python train.py --norm_eps=1e-05 --qk_norm=true --bias="none" --init_std_qkv=0.0147 --optimizer="adam_variant" --beta2=0.98 --weight_decay=0.063 --lr_head=0.00517 --warmup_steps=262 --final_lr_fraction=0.0 --seq_len=1024 --steps=15135
Each number is 128 + 24 x the weight over the matrix's rms, rounded and kept within 0 to 255. Layers, rows and columns count from 0. Numbers have three digits each.

# up: layer 5 MLP up, 1024x256, rms 0.113, rows 584-650, columns 0-63
# down: layer 5 MLP down (transposed), 1024x256, rms 0.115, rows 584-650, columns 0-63
# gate: layer 5 MLP gate, 1024x256, rms 0.117, rows 585-650, columns 0-63
up584:120120104094105131121140128096103128121159149115135124129151148162102060091093141090102136145144144108133144071135100129128102127130127126148153104151106086129119135100159113114112141147107124
down584:099122108112122120116171147088125135163140148152161133103128149168144091132158149166177152100125116126152131107101152191132129111124116107129118118103145139093088182109150138141116133115105119
gate585:115109136147093099115167084133113153110123113111130101173092134134130161125116158130157093087091144095139118087173123143122101117162156112161114112166144121135153135120105122156104156129185173
up585:154139165152127127119162103105140144144124097108164131099151143161141163144131150174103161132146141112119187154179175149128167100130163143119088135135121152126113105113128142196125159102131108
down585:129146118157129125133139098099131143131124102127117118125127107137151100148114188139123125095100089147102123130142122120101141133111109155146126096127140151142154124117124108115128131146117100
gate586:169124118141103095122124123138116131092162150087147154154172138162168112140152141118123113150162148085125147105142124135131117114139143146114128089115118154133151109141139100127147091104102080
up586:119157130145173138171161156141119145127162115113135164079065134144152141111115119101119153096146092131119133133146159140121080113142169167107141120122113129116139133140109102107150127098130154
down586:147128166133122090084086122101106089123074144105154139134154123105140150122148099120182126158177141084098152185137128113076150122131105124100143113131130089184163155129139131113118120130128125
gate587:093146125137129147147085157139089166125102193141153091126106190110123131152147197188094125096144127125138132114112153073106101116108142137146103147112160129117172149118184144102129118162154143
up587:094149137138100096150119111107112134167119095128154122145170138155137138104141145134116139134092159092110114082123117075134165133113069106124120126123142143128161138101103147111114155098059182
down587:153142149112117125123123138071187143145122128091170091116098131119140143142128160170145137140135119170147174146134157159128088144113125157081144100069126117146152124106142157110131126108133105
gate588:116127137122126096081128146060140122136150146110123109116146131079109144150136133135113154112108144134144181116122145127144131144165149119156112142124122166137139112105178111163188108071148141
up588:120126129159097139141127149139148131175122117127151168131139087066099120147103117143127104127120152111161106117118104146107110146183111128096101122069167139123177098149137093105118135157124106
down588:114111132117098099134159128164136142121115121105146152161136140132121117150143152122127161093140157084171111130123139111146150195124100119096102144146107157127164126148095086079130127147117124
gate589:133171079100086119125113138121103149108093116131108125155142154166150117132177136153167099133106120072145158109141107175131095100084169139118126180140114164122111141152129120126130151066129143
up589:135111163066135103128105119143114113094131072096146124086140134126127124117119118131162078125067133130122141135147112126119140104161171090091098091080110159146135135117110110171106186119118156
down589:084109156119170127133148120158158140139116143132088109123131124155124131114087154103123189140140128121106105149146097090113150142151155096145050176059161100110101099138178107162144081119124106
gate590:170134113122100123113186080087144123120114123156113083155159150121109137146128137128147133171136115101122089098102120145133102088159092125144113126124121145133072150112145125139122144146126124
up590:167131124149174141160173113151160155129153169134166123100096091134151143089138154146168124108123126148165092108142114115126149144125135137091123157146122145148102142166130133171130104148114115
down590:122111111146129113145112168116133126110123135124142165122132139123108122123137174159173125167107111133161130128147132106132154113143141141148131148162159064121156127158087111108082106114127132
gate591:071165144153117123105133096143114148135148161094130127127105122131104131111140166139114131120150123105129150118108114075089129139162120092064132180144142120132093134112137165130157155087141114
up591:123152111134107168112105177114158153119149087120084122150129134136081130167063108107078114151109122107122136127115123132162137103149118106121100150144136128131149104131136123115120158142109085
down591:102100155126177141151111148122136158157122148130102147176127108121144160107140085095155134157157110131199112120148119132134148137144163133200126110124097087122126134136119090117161126113119102
gate592:118079078120146143128141145130099168126088128126136155124129134125131131104120132126121082173134141097138158111160154111074105129118134107091182145116089134133150151164101119110137173138118196
up592:114131150094128119084107139090107122131146093113133111125139114095155173091079157163156153123103121079110151093119109094148103122127127116124141126116105132143116108143113125084104134143117185
down592:149124167119111149137156148161113184119144054125084125085197117135128120113121142137135091152126107130080108129128143100132117123129112120138139099107128098143101106083125133125119132146091116
gate593:141092154138118129144128162156095081137126119111157192179138145126106162126098107109150105136075160142156186108147123107102128104095099136128099136096104135129138159109104113130106134081115119
up593:129128117146154128108123145078160095129122106123153160164085112129127140100088142126133106144128166110116128113089142136130126118113132173174102115118119134120097075140085130124084147169131098
down593:089117139112140163122141101121154165130100091125137120105133120146115147141136108131072125142162109110126121132186164137119124137130135121128145118116144127139104094122133147140142121168119163
gate594:129086113071113119159091098135114100095134159147092117098127121158152126115134177110136109132137136082140112117192112166107094157088131115113110152140146126147103124099113102112168147132163131
up594:112132119128093068174107103132148126101100106156150113127132134143133134142171111098155097125131163128136212185136124104114120112118109126134142132114100137118108118151128156172140076134147121
down594:109082104131157140147085150095125141123139079157136154101132120117122099119178151109113121088082120131093154178132145136107090100095126170181125130122123111125120155132124142144126101108140119
gate595:137083073121144112138167098121135134106078167104147115164155146147113090110110146107137164134115143143146124094135147138129143141079142152108077156090111116135148131140120139104068152099127149
up595:144091159076135116108119126123131126182152155138111134103160129136115122130111095069105159094127109130098117091142141139159100101152109136111125117100158159117084132119207122149158120136132141
down595:196109124160113090164122140157135093121083106142089128098115142134146093110074101145142119120145099136136149098131127146131156130177123125107123164129117127150145156163112144081087129143100171
gate596:125109126112149125124117184106095122089113105150118169094106169124145189149119138141142096141125127094142165152147149125110179107115168112110128115185105143116138118088149106156133128134168151
up596:142115148150103107113115124132113058133112103100134120114137134148121124151132072096113121135072144120138164104167122126146123085130151094096058165102111123115137133118110188126110162138123102
down596:095152098095099105125111118133125152142127103137111130098107164129132118120162119140133088139110122099152167134137121127114152100122153118115122105113128135107150125108130094156120096124133125
gate597:086147091094102168099096123159087126114109145149132165155113122140131129119107163125124100145138160151145103121149131103122098137088147136138150134130136190111130165113091158137130074109174136
up597:127145145074125099139130113159143192120116107138155121131128151109096119140069151154070106157112133172091104144139112085122094133122138114143134091130128120119135123124110184063149150133115181
down597:120096137146117115108100105149139170134101107105142075142103134080109125103136123128071121158097127128138124126113107094136153142149141099134099097138126108169182090169176127093117113147105132
gate598:126109143129149160146126124155119090119116172125142136111137123128128091096151144116140143124100166105119142087129117146122079124149109124135136092125139162133139137105115119138126129103163088
up598:159097137068141106102108112111117130108145142158116173127111145123143137117131155115120123149120135141122135140160093132143153133122114128169152147142113152158094102078160145130206129123115122
down598:104125137178126147159114117174112099114110151129076114131129136186134137126163135114126155119112135137121091132095116143162075117198156111149111147115146152100116125121127117163115132153165109
gate599:114125080127140132117157115114130079105128169104092119125152159106176100149155143114135083187148111137150114115119104135154115126108129138117125095134126142141139128137127110099122115132133144
up599:129161094134135134133140123130169186126142149108099145099084094099138138175124129117076139169104106103128098134143144137124123140106144134112164136109116105131113120147133159102176136099113136
down599:137112118129128143146095134143111106105113118126109138075143094140116132126126076126133136175111097115109105138072155126109142127115123159110152152133151095028124123144142107127174123128157156
gate600:097149095151159096126113137157148107079136142109091124155131148101155125108146113109129092170143133114145159155153086070115109125096090123130107152158142123122146113132116123093141146136095157
up600:130180101115132170148128167138085205117133154098112115128139103098135154116186132098139157130129118166105172117101100165109135134127149127144166104125116150150100102093142135153135181109129145
down600:138115113117115114133098135060132091112154095155156103101134171093148089084109145115116082151117164157105140123152137092126149159146127086092135128093097152142159134154154149147102081148101094
gate601:157142132124083134140128126157126128115159127153124123101175128121117143088107135142086132153139129144163171141115126113150101163103127128140155168100130135141123153107114094164129133082122108
up601:118118135110169148109089159108146172170134097152146161132107154127175116132108123128202153123136117114127116121132158132111113138135169126152174169129133145129108153154099146161097162153130133
down601:138129172132120150145130138087205101118083168108100097103130116118148132109143107119098120120110136108129115120120115139163149139147128160130106137098161111069097110122142131163094137114136122
gate602:118111087145103109118132153095131149122145166102164149149109167150169123103101151105159106147087101128157108122107132123131169150109153157156124153127114143108124127149095138128119122102090159
up602:120110134129141125126108132155128111114069104130117122137077150119153157103093113135116171120117190113112127147092139076136121122143098130088111086093071097117136137136117118110125119124132149
down602:156133119137137105124144118131132132106120149140121115152124110131092121170168149113130132147091106113151086119122094112159115119142151138187101109088161105161119143114157129150108126145094171
gate603:133148114117110146122133119124088105097135176142154154107097143095158089147155130132115114100157129165144120091139132083131137136144188133115153151163121144133163151106122116147112129125124091
up603:102139133172146106111108140100139123138128125148134126143134167109148112112094132106172131114098122123156138101130175117095126101149085158107130119126143113118115136168144156145145133119138108
down603:125131106128105143182130115128128105121105119153145122142082133133121127147139111113136109090165140157151093122111121174092109149117104135133122119115159155117094150139151143156165130116133109
gate604:150131123118104166150129099160143128121159145086093144092170169161123116172148123176130086144139118132134145137152146136115127137097099134157160128134143117146118126153134138151144078106109179
up604:113118127144105136098157105136054144124109137083103138140116105105139077098147117080102137117115161127131108064126168119131122120123141137137115128121104137141087129133140143111126161128136110
down604:123193165128101106168130129116149085127099128104084127117120118124124087130146124141153094146113120129122132149132081125108146131106146142118114166166119133179149118065104141134133144133134110
gate605:123135094153144199162109113125173109147125127148098128120174114128145164131154129117129131102117083139136126138104118093155145155128092117095105141143145141151098177140150162123141074076133187
up605:126143121104176130110152142122126125175124148160126171116095131178133107097138122126160177112151117135111132124122141116107147073152152121110096155122152126128133126078113132151139104126142141
down605:091107155092130167144134100191101132155121106143148163128171099091112110119107135147115150138151139148090144129143108100116188131133134123137123143122113171085141123133197125110146107111114137
gate606:142103151134117124136103139139150117132113141136137126154102132150135078192115176171137115165123122095156140144156113154124129149116167138129144127162110154130116157144131106149115105109125158
up606:139192132127135108119111119103096123174138146169152167131118136121092158148145110143132136116106149095107107126110155108138091132139138138158132090074130089127108125123161096099134142109118146
down606:117138152137125132147122080134110146146091087138146103144129165108150150132124119142124110113100102134126151120178132094101120110109084167136133121152157158130090132116096119116128134138162146
gate607:121143143133119138145125121108181101120107110109076096181116146166120135165170178090138142137094137131129140102096165131132142096116108156141144114150130134132101169088127108093085120139128142
up607:129102116156129144187178140111177099119164156150110067120127125135138113110193139164161139154121116156135111115108142113121157151139112104098108139110117124133161147119074131147153124122165105
down607:099130128104151146089112116102126127076135149139152162132146143122148118106143098154146081107165093114148147135164130147077146104139113131141111098130106139135173129118124111103102101127111166
gate608:114140145138175136107168126125110115158097097096175193133131132117108110143121122126137171119125101104130118123173119143131138133134132115134101115121114179117089186138139112126167141127158153
up608:090115141136137126108082138143174135157073131121131122153135156151104138103173068139162101121101135166108128142101105069161163167125111123094137175096093126135136162102142148127108132096165122
down608:113099106140142101131078139117081125107111159176171123140101149130127132128109109141169104113157162131104133109170057150114098105097104101112110101106142159150077135129147115085097109151152094
gate609:136144124142137095139138174139180092089132132169111114148092166098185123121105105112154114139147151161140163126137128118134125046109145113130139117135086106143146131056154160125117146139111113
up609:130133141134149176126154131172122119112136154111110108129122145116140092104159103118085125100112113114126124098129133099121132106117145114123099165171126127150137132105105148125089172127069180
down609:131142137135122131129097158168141090171116149138146107106138136145077162129137196103126096121113165122174086120151145101119176177140110114146107098101153128187101096149121142112127163079107106
gate610:157109137113127082172121114106166144130136167109109137124132172138114135181152170162097141141152134127117137167062109103141147146155101114119097179126137170136136117092123149116158123122150128
up610:098140158128071148121140178115109134125105200144125117105121142131165133154123137079168104118139139127128164125159160163140122126127113114117104125124143131130112113131145132140135156136106152
down610:141135123140124133131122122123145143111108126136119129115075152123167131163127155092102141132160120147118109101189129143100110155143138147160088113138149127074140086161129135142138140127117108
gate611:141144138103161118165149118117130136129145123131164125066110148113148118151072122170137133134104106118146192168118101110132138124085112150098101130178133141103148144134097155118143144101127122
up611:131133131102179098149132161136150096139111109092122140115112124138144118131113139101154148145109136135132093117187105114120124164132098097114106143113136150135133135112135133172109127127122099
down611:147093137111157103124134135109120120148126132137103131084143143139171148147113123133118140123125135160184093130147123166115140153143114102098193129099123133140122129147164102155115116106077165
gate612:167114136150130147135090119131166125145135148102148107148098157116088171097087082143125124095163131055142139091157126114084126111064137120100091160183112105118118145087150109177118143152117165
up612:104150105098095098136115094116127115134094144162099114114186150095153116132107147093080126122119120149125167104138161164044143100111162164125111119128147136129153173131070116147162100162123092
down612:185146128125186122166166114132158120127142107127146120090106133138114150156110146152152149154149127124145107120156139143143184098067137135104172124123136105172104102118182128128089119122128141
gate613:151163084143094114147136135130151105132116113107103156100142159156120137162136112118135119090143174128154132177144101134137141116110101100108162105146116197113146154166124119094159088066155164
up613:175136117146141088157155155100149119073119138134119127139091125152178116146142127089137108133151095100131101117113184125119135074141139124090145148131136135109142140141135165132119143185106119
down613:156120182119136150146079131181184148112142097148096123140129126091127146112161143130138150148121127104079169137110151107160126137158122147146134159139136154144174093128086112103148111117106146
gate614:108141135146131176136155123114148126103113113092111129103125109112128120149118155131142112143127108106126079154144087161130145094151111135155121109149104155140130127139159134166122174115142135
up614:124124145132146104116125127131114123114098154102155106112108157117135142144099145115149099120172127148121118120130157127138089101116176125106114087154148120102138140191101122120125140116097131
down614:161163110082114106173097196150121100152128136111096150102112138140113165135122119152108116082114167112119162153089118139152152161141115145124062119099140129107129109155125132129154104127130146
gate615:164092106093147153096141140112099141078113093132112134150121143143085141101127075144089144118115128116157100152138121138148103136056134078123140174136106104138116181117119123091112160114138127
up615:136120096089139128120165130105131105149097145160093093159155072137120168178123151142148142097150132147142127133117148132091111131124125111138136147098132112112119119187072168097108097102129139
down615:159130125116142086082099133143140084102121150140098164129152127120129123129086148151129146166098134114170138159116096107127116142141154133156129151100086110122117110125077144112148079120119134
gate616:135102132142139137136091129148131165145139106093070113125119156103155106143126194142164062112171083096170158120160154132097127138116143166127155215107106140116109120124132114147119157147109143
up616:132154121130132129122139086171133121121101143131111151153119147158112145091131100118160110151109141103114164146144143167122138144111142139130114101181098095124125099158108092089115162134081171
down616:076127142157084149131180170114141112123122139116108074139110161116147117085158136111113144133138142131124134128167120134139149129127145137118074110132145173119163109188138119103143143129167115
gate617:107117103160115147158126136138117111134100119153166124131090161101114112162166142138094116134152146134136142123110109125192157104120157172082147127165119147126122151155128092118126094115121153
up617:123116176158117177139104051142122086170128157133119094157129127119145125157133151118135130080146121105128136103141097173153148157118170116084141125140103135128108162119139149146131176120144142
down617:170131096069103148138110141116104145147126134154116113143110132098119132121132151118147123125127139095088119110134145137093110088135124184104117130119123133125184091115100149129103125126105157
gate618:129138120173130097115107130110133138137118106137143115097156128116154137157085121108129114119096133117188118132172137180109118104125099140149129138167108135124081114157128152119132128129144157
up618:108131107124172137142145116106100155087117140124158122150119133095145156125115160200153130102116166119132144147110138136126129133146146132111085062129107091144121132127074137123139146112180132
down618:118131161107118181129139084131132126140160165127129164183119127163171108101133091123088125120153130127087110140142138170115140113154137131121115124153093153051145118081115124188106117112098156
gate619:114156164152129132187142092081160150161096145132127132205093149103119162159116136117158140182148127146133123110117121079111088118128111113112129109156156149141091166086154105116152154085155170
up619:126153135171112115132149154082078122103113099099128126116148108107122125105082136112107133142130172124126131158127103094181135123074142187142123147150107150126124178132144121152160167103093112
down619:168154140139154186153116130112111139155141160136134111149129159115154129142167129133126138078163101157130122110132108142136173150098162123159140119109135131100080126143140140130149142103138170
gate620:116115097145124120179128138102101121092105156108144150158132128173144060131162141113118137156141187118173134096145148113114089152109102160135149137158140116128136144107129114105196131136137141
up620:117161101098129124153166174042092126132131131099078122136129151138130149116136142094133151141135135127109122142102100152119118114116133126081116129102112145125155107118153157136145155176101144
down620:078104147157159146115189074143122136144131132157116066113102127104107160163141125121126132174119103131161111104098108135122150163163087139099148182108113047159129087135129110122122131081129105
gate621:158150138163149135126095140123146125121116121143118164145094154105137100129068158080117138164162175114135105114110126137126085111099143133100148112152096154132105176056170128149086139110143119
up621:139112135111123121112090143128142088140123094136112133119181140122147158152109175109116162129138138131130154079111097147110102135132146101120158127114155136141176125120107148079118126144120155
down621:187130145142119083163121130135110175148111103119153136111098130109123152123091128106150164130163130149119119130127101076153109118086156141123160154171187109135146126111087117109090133127156123
gate622:128125117132128106097089136202149154098142123121099159127126142129144181148144100128133113137126126118158171144164118146144105068144189149142115139110113121123094138117162123182160126117137120
up622:116118137088113099152121111127073092104114148115148139111106136106180146159107078151091129127155099149130151177066095123119096102098114145110169108137156137127135119175142163132145115152105077
down622:103091121117165072117144165111169140112160132152162115108142126145103090101150082136113146092100116123130096095096123107113129147118109135068148141155168148096109118165077124140128112151133136
gate623:147105133159174114127132095121123119106120107137119150147156133162142094123109141080168096166121124144120138099170116120155071147120107129160111179131163134092129157138156111157170073142107118
up623:115113089144136144095098103134102107146097084111111080163129156136159095134173100137095147088080115129125161129167112136127121073110118170166158106148139127136138112133098125090161119116116115
down623:120146115109107112153090154129129152088144110148106147106110169080159092129099124093087116123143144136052130111076150111136121141125130107181138089164143164176126149062122110155126126106116134
gate624:112186115160134081163153096170100141084097169152140155106131181159138097125117150095142119145142153108137121172124171117117150155161102099133145145133134170138177177152119125110164137118136132
up624:141114129087153091099160133092140120149089157109148152166127175113141133081112135089140101175132140128121108106169125134162088119105143101088130113156089123145133146095110126126160149155093071
down624:110118111134146098104111131129120128119147141084153105112135126132143117132158072128159136190115148086141135132114108165110115140078113135154126133126123154197090120110125106134110096125164145
gate625:147132125102124156105133115115097092135116121150179108129126109149123105116115159125103136155096122076135118122147146116141107105131113148149129088150075119133088140065147132123122155098173126
up625:115109105144089151152170155155129111105117067127111128124107151153141129144111119138138116132137114086104117142198117137156096131117116105150060161107109124112132102094143120180092151120133124
down625:080112115109106065108176096108113100100125150141105118110129173120129136111134138141154121159143141128161117119126132099116099108153100116122080095055148129140155104155158111151121111132116119
gate626:118096087123163124119117118105164123114116110114127120145125122150129130147153094134162133147129154141144171125128113147113142128106164090163122122159163125123147117171132098138137140106162147
up626:095163103132166100148114143127156141154102126139152122117164138122078132174155119136147167168148144104123092142124108145136121159107136113082111108127135132108107137135154118186131109142131153
down626:112141087117134131123106140119143101163142117143087166134148144124162111104145109140119090142132126107129125124136118095137134089177125123133122149123126119107131101081077137165134115179093090
gate627:115106062099134120102158120153102140158111124163174139142100179139097122147123158104136136138125133149133133170132135152092115177083115139121124134158074116129147089101123129157132170112131156
up627:163122111147040145162104101161076113139138149173166124132142149136158096134101112157119067132121159144118156115144107170157126081097083151148133127103083115127152103136141125105118111121129116
down627:103121097110131148100124150148119125123116117128150107117102116125085140120118131077121126111130151089074119117091127139107108117141136094165119129129130121212153096135134166123129139102142114
gate628:092098134129110119128146144161157131114135123154137100160122155123139130095197126158115124179112123122139130144133157099127121148126131123122134147149163150129126154142142105103128091135093127
up628:147140113169172109131117117178154106133146105138139166145147189119150123077139121132138121129143134110135177149132125135073162119182107121167118118144127148145078131136117113156171139135114140
down628:105110135113140136105153082089162152152106108144154117074147128146130149122108151163174124137121135134172094144120164096161083081115108132093170122145056096166138068113142123095119135137100192
gate629:094146135154137133140143124140128128146127124125139126139122118123139127122141096141142111158120095093120167108155106139113132086137195134191081124117129154140136133141169129164125087136119120
up629:137104125095122106153093107108116130137119136124100102169122162149119120109102096121107101117144119135136145154079139124136126119117112147117144131106090130133106103117176080171113126157165157
down629:195136141131144155103174116130134082140109117112127122131162085106112124115170126058139137114080148164072113140119132075148132136112144108127129104107117104137131130091092086166131123075114137
gate630:136148149141137172110113119115110106122095146141149137159147137125118139110122158140152128115123152121168099117135125151129166103143142129135146145161118122111143129146125151082094125131110179
up630:137109129126108115148132103115134138106146135130135143109135138144116131132112108110103084106121160078124152139129159130103109114188131106121112151078103154117150146184175132138123083109113150
down630:143129158094139164154155100102155119140132092094132105148108116107160146175099139103141103132134106112126104182135151128138126133107158127137125095089112194125107127134086160113121135117135117
gate631:074152126132111171141126138137088100141140101169107089151103128110107141122125123156113150143107108113149124126105129108112140107157115182157130157128143168148101137118118118165144106134173180
up631:161101110137082162132120122100127143151112125109084136137130149117126146145105117138154107126078124158138150101163149114083117093106150129153158128148118155131132129143126163110133096148137173
down631:129098136141133140095127135126107146139131121130131130144092101155098100168135132159122089072120081125160104122115117120107091176151108144137160163120156151126126128127119135135123109140141155
gate632:158103121185152133120154119169102086120138107127118128139141134087116169120121128116183133199101121165131169137157104139155133135140126126132125132125141156138117145105157160143135141114142135
up632:124114174144124074159140145113171105143167118145124110154130158124153143125118141159140126112098127132113151131133104147164097116155180088135143126143156156135110103098124140126128166145134129
down632:121138170145125143131156086124112130114137065172122129122124074176082118138115132077119147120098122182137143070139144129175154116132142169071118111152139113141128175138123159140131179131144130
gate633:157177104135141088139100136153129129155124132154125184116126105165119121099122144128141155131155120139157111141114131171109111121118136118167079121185134146130115186136100131116127133132130139
up633:141120147103124106131138123090163171160138108171109127145104125143140124135149134163170110159166117120133143126118149134095136108142152139184112159090149127111125078115109107155157147147106174
down633:095140141132095146121164118120132162116132109139124114159055155128136114128109136144136163130150134153142137142186147120107127095133135081116118079179121150126124107156109166109123107146159121
gate634:087139138119132139156110123107110141112123214134146118133125156150143107160163158120131120144148086112147142116125133136165160108121110141139129146155100167130152108125090084131107144130148188
up634:114131095121190115128196143103134115131125152116125098173136134134200096137138149092149136138136085083125130164132157118094150188116132135126147144145104152132105120150111130121132134121144130
down634:129149146124086143150117145184158104095167089117148137131144142135087118133136133124142137113123164127089114125139116095118123140151140103136133157140199157127065108139152154061136140108121149
gate635:135153089134102129145115114126140091119097133191162140068129129102114141126124125118126125125132152114119126097164147132100094113150138143082112158140135163129122129105152097138152134070156129
up635:146127095131180147117146113101131168121109116146122093133113153122114132106161157163117086153142143117149131101114157119089119141141130148142154122156183095114160138155088092078153098110161129
down635:101108129111117135132095105129144138167147134135092114127138136106106141158129159140157095123138131111082128138122124134144153082089130151112139128157102105139084127115114158149155152160123153
gate636:154133094111136197132138166149113136108116162135130114121133177107110140122138127099123154124127150118137082076134112117150114122107116133146129092158125152135112140117149142175151124160156135
up636:156158119156142145105133110126127137139098143141141151127142113163107129141143076147127148129131096140120140146134155099147150156110147121157133085114137146112133145191157138120146091150147138
down636:112146153106144112126139173116093152127095114114130165142103128088098155072152145155124156127109127115115144114096110102117134134127137132168175150149145143119142106158092166142128103115142092
gate637:120136121114124141150112130125143139139077073166127109157103132144126131145161150100161110131153083081143151122164140102148137071132106133110117138131109153116116141094128095088096109105166143
up637:145093171151142146131122137087123101156083126132151129153132143133112150111107142132108147150121117113106120145089101116125105164133122127127097107110060087139086154120184144116128127133102098
down637:125116113126117105104151140145102123105149135127135087153158148117087148089117145099114153129120134100147149134187119163115120134130153098090139180117114142167132140168093117152133133186166149
gate638:094145117113143145128130141093153144098110115138118094162122118125137080110096120121135124161102150162154131131180114167116146091093160154136135115129139124116124143117122126132138152124147101
up638:152175141151177133095125140192118125115112090152153111128125124138116159119108138132129119123126152120169112135131138169075172128124146128116148112144102090133138129143135130148127103101147145
down638:122101128101133174111100130150120073130192137149121150118107095135170106109128116130147138126159095154158136120147137131154137112122148157131147129147111118132114125149145152127130128152142120
gate639:098096108092125138153097153132132125120120137110118123152161134085124165167114114150137134138133135106123164128135100086110141127109095102126087124177150147111098158074102107121107120085171138
up639:160147136126154131100103183112130115082146154131154111149107124122140111105116184121154122141156142118138173141108124106132147089171121142148114136156163133135139115135131126111144079098120126
down639:159123118142139147105175112129148145137127150135131164116104108112127145113128104122117141164146164140149131141148142155137145091177084163129105167155132118179076124132119139117117131117136128
gate640:099127089151150147158115148091122102138134171150119135127121104152112165167162148142164133125137132139112120107110128139080127137096135121112141121129121112135135122147164121123150136112107135
up640:115124128151132113109119151115085122129095102132146138157175136135149120106107125125128114097117132079132125092109131118146086135116106130138123132132172133131151142124159100090143114136128161
down640:095100134118126092134121138088146075126115148151127121120121120119168161126164159120129131126153132115161115131106144150101122167093107104105145152098102163135097157143126113153148097129120182
gate641:080123061105110147131128122108103147168089130139129152099085136099138128142153132173125182118087134137125205152105161135134095147137157140127129127157123141130150125125108097102132101139117126
up641:150110143134081114133132127101128125161114158104089142148108130171107113130144141132127110105142105129132103160130090113169062161131092166128122154144132120135107139097138155115156156100124089
down641:121158125165108154165124107144132091121123166133074152091119166116102094105107087115119129124105104128113169166115114141139157109094138120165155115135138168139146119120189128115131150135185117
gate642:157112118145129162106117134167110130107115109148169126106133134152109159123117129108119187100066073139152119141138135131158171101112131158168134135148125170133113165070132090154111131091151138
up642:162077115134145078169096103141119088105134104081121110114133150120143137078137104106176065114107125108142112095139163130093147171145108088139132109150094110129190158148096168117123132107153085
down642:097137122110153117166138119120112159129119078131171121124162154167095116131101155151172098096140068088134156115102160106098114106123128113116109140156099146160123178118160133172127094100105153
gate643:120177111145170126142155155173138127137100132135135158144119122115118084134101119159147076170140158122143108162164090136092117162174142096127172123129141153145112155106103152120136117129124133
up643:135123164114117134127119137098163100086106145168140128112123127109090069111131126127128119142137105102156165148121125160108125116111142099100127145100091151126113131079137097141139083105145122
down643:149136156145136129091157131160112115099145111141159174134109104099119059118147109109104140128134120082162170101111138167138125132116151156132075167127147161102137210094159112116102103112136126
gate644:119157125113106149146081138150143112095083150148142134123108180142149140136133131094095176136199130140152131149126137131104126174077152104128107133145145123136139158117110113124143113081123161
up644:138143153117175108105151163124105124147177138115102108134167132092132143129093128116098119124159145146117134099121117147119114120109139088121110091115168168126106142122140154193086104091119094
down644:123157099125110150143168092139129140147083136093087145099087098111095113145102110139126146131108109135084138158126131067124162161141172122124117164121128125130101159158126162130165148120142121
gate645:133076119114108153138100096101089133140090151148157155149125129163153123124095094169135133142154170072150111118141117081142074130143114115126149156107097126112112177135132123181162111090124141
up645:156158107160108157149099104160096092145118081121121143137165130095117130127111091129134131162149101136143100136123100156099146143134135091074158129136128144148131169112130131147106129107124123
down645:132120129122120087144114152171074132129143134116144108136142118130119126170117131164119116136137096126103132086146113099177154136130133125107129093127107122133132150167120125118155162169134150
gate646:102097110159108158148125154113106169135112115132134117115116098165161105180140146172125175153128170091154152115165149091132091199164170108121147125137119130124103140145108105149152112113153100
up646:135123073140136055135170083115113082126091108120138141108123163128127174110101109161164131100107140131096151155136124087074117109119122136118142124110082122120143106121098113100118189186086157
down646:126143130125131137120106145111113133105104110168128124140121177166170096124168140172109124135087145119137113134124131113158119151162122091135086120131149168108151146134160081138101133132141095
gate647:110122125128107127146141083117125115154100140185171107129117225148136117140104156136137135135099139110139177103156088104127136144093133112113120109143106169133147151133132128117099113133131146
up647:083142124080154116125091113134143130145109164120077160143091149128116140110174091122131164088093148105134150108096163146155146141099121139105162142143128065138128143133120126120102143144139136
down647:133100106126146128082150102101117122121113152091118139121128146186135105123146128144167119088157154124104133128136091134119168169145076165138145151140107149028139104124111126112122143103102145
gate648:082086097123150104138125123129097109116125144108113142132097126126168178168107129148135163112132124128136121209095112125119093114169133147166097150120112120123174103103124117093129120129161113
up648:153152151127139128101132124106141102099146180155164084148124121126124136073107102113116103122150135142116131108104129139115093092130144154186148126137150092127118113115130139065140116118154095
down648:107138115118178122145139132107139150183133094101130097115169144109122133095125133068117158123102146121121130162103139127170102112099131170140176117110154121146138132129111095127153155117162076
gate649:141089117133138107132143100136168120144130178091118094115097115129164132164140121124153137134145142115125131150113143078162127119162118099113154117115113117124139151142125158122126125128137158
up649:128110141130133124126147154100167103139171115145109115174157101081100124129123121080085114148121130123127112112152137151169133131109161120136095111125135114141174095146112156166113100138141143
down649:106164109066132166146136092146114160145118118113133138139151147155102134146148121169142132103117138152143116151136097128146117079152115159105117132157150133114117111125128127105141122160152166
gate650:111138124149121129080113130130137106131116137111100169129091123095135136127111151080151177170184124108131120140143127060072143130153121150153112133088113122131108175113125117121096135105122152
up650:102148139196116113103067130106162138112113121086105121090155114074140142164097131096145139127145133132090141095082122119120112158098124124142147126125112098115159077113133095079123144122120124
down650:140086117111122123105095112094118120154128147184136111167109140156189128109118140119172134116129125159121153135117100125104123092154129155110137121139154133105147110138101116126135131150138120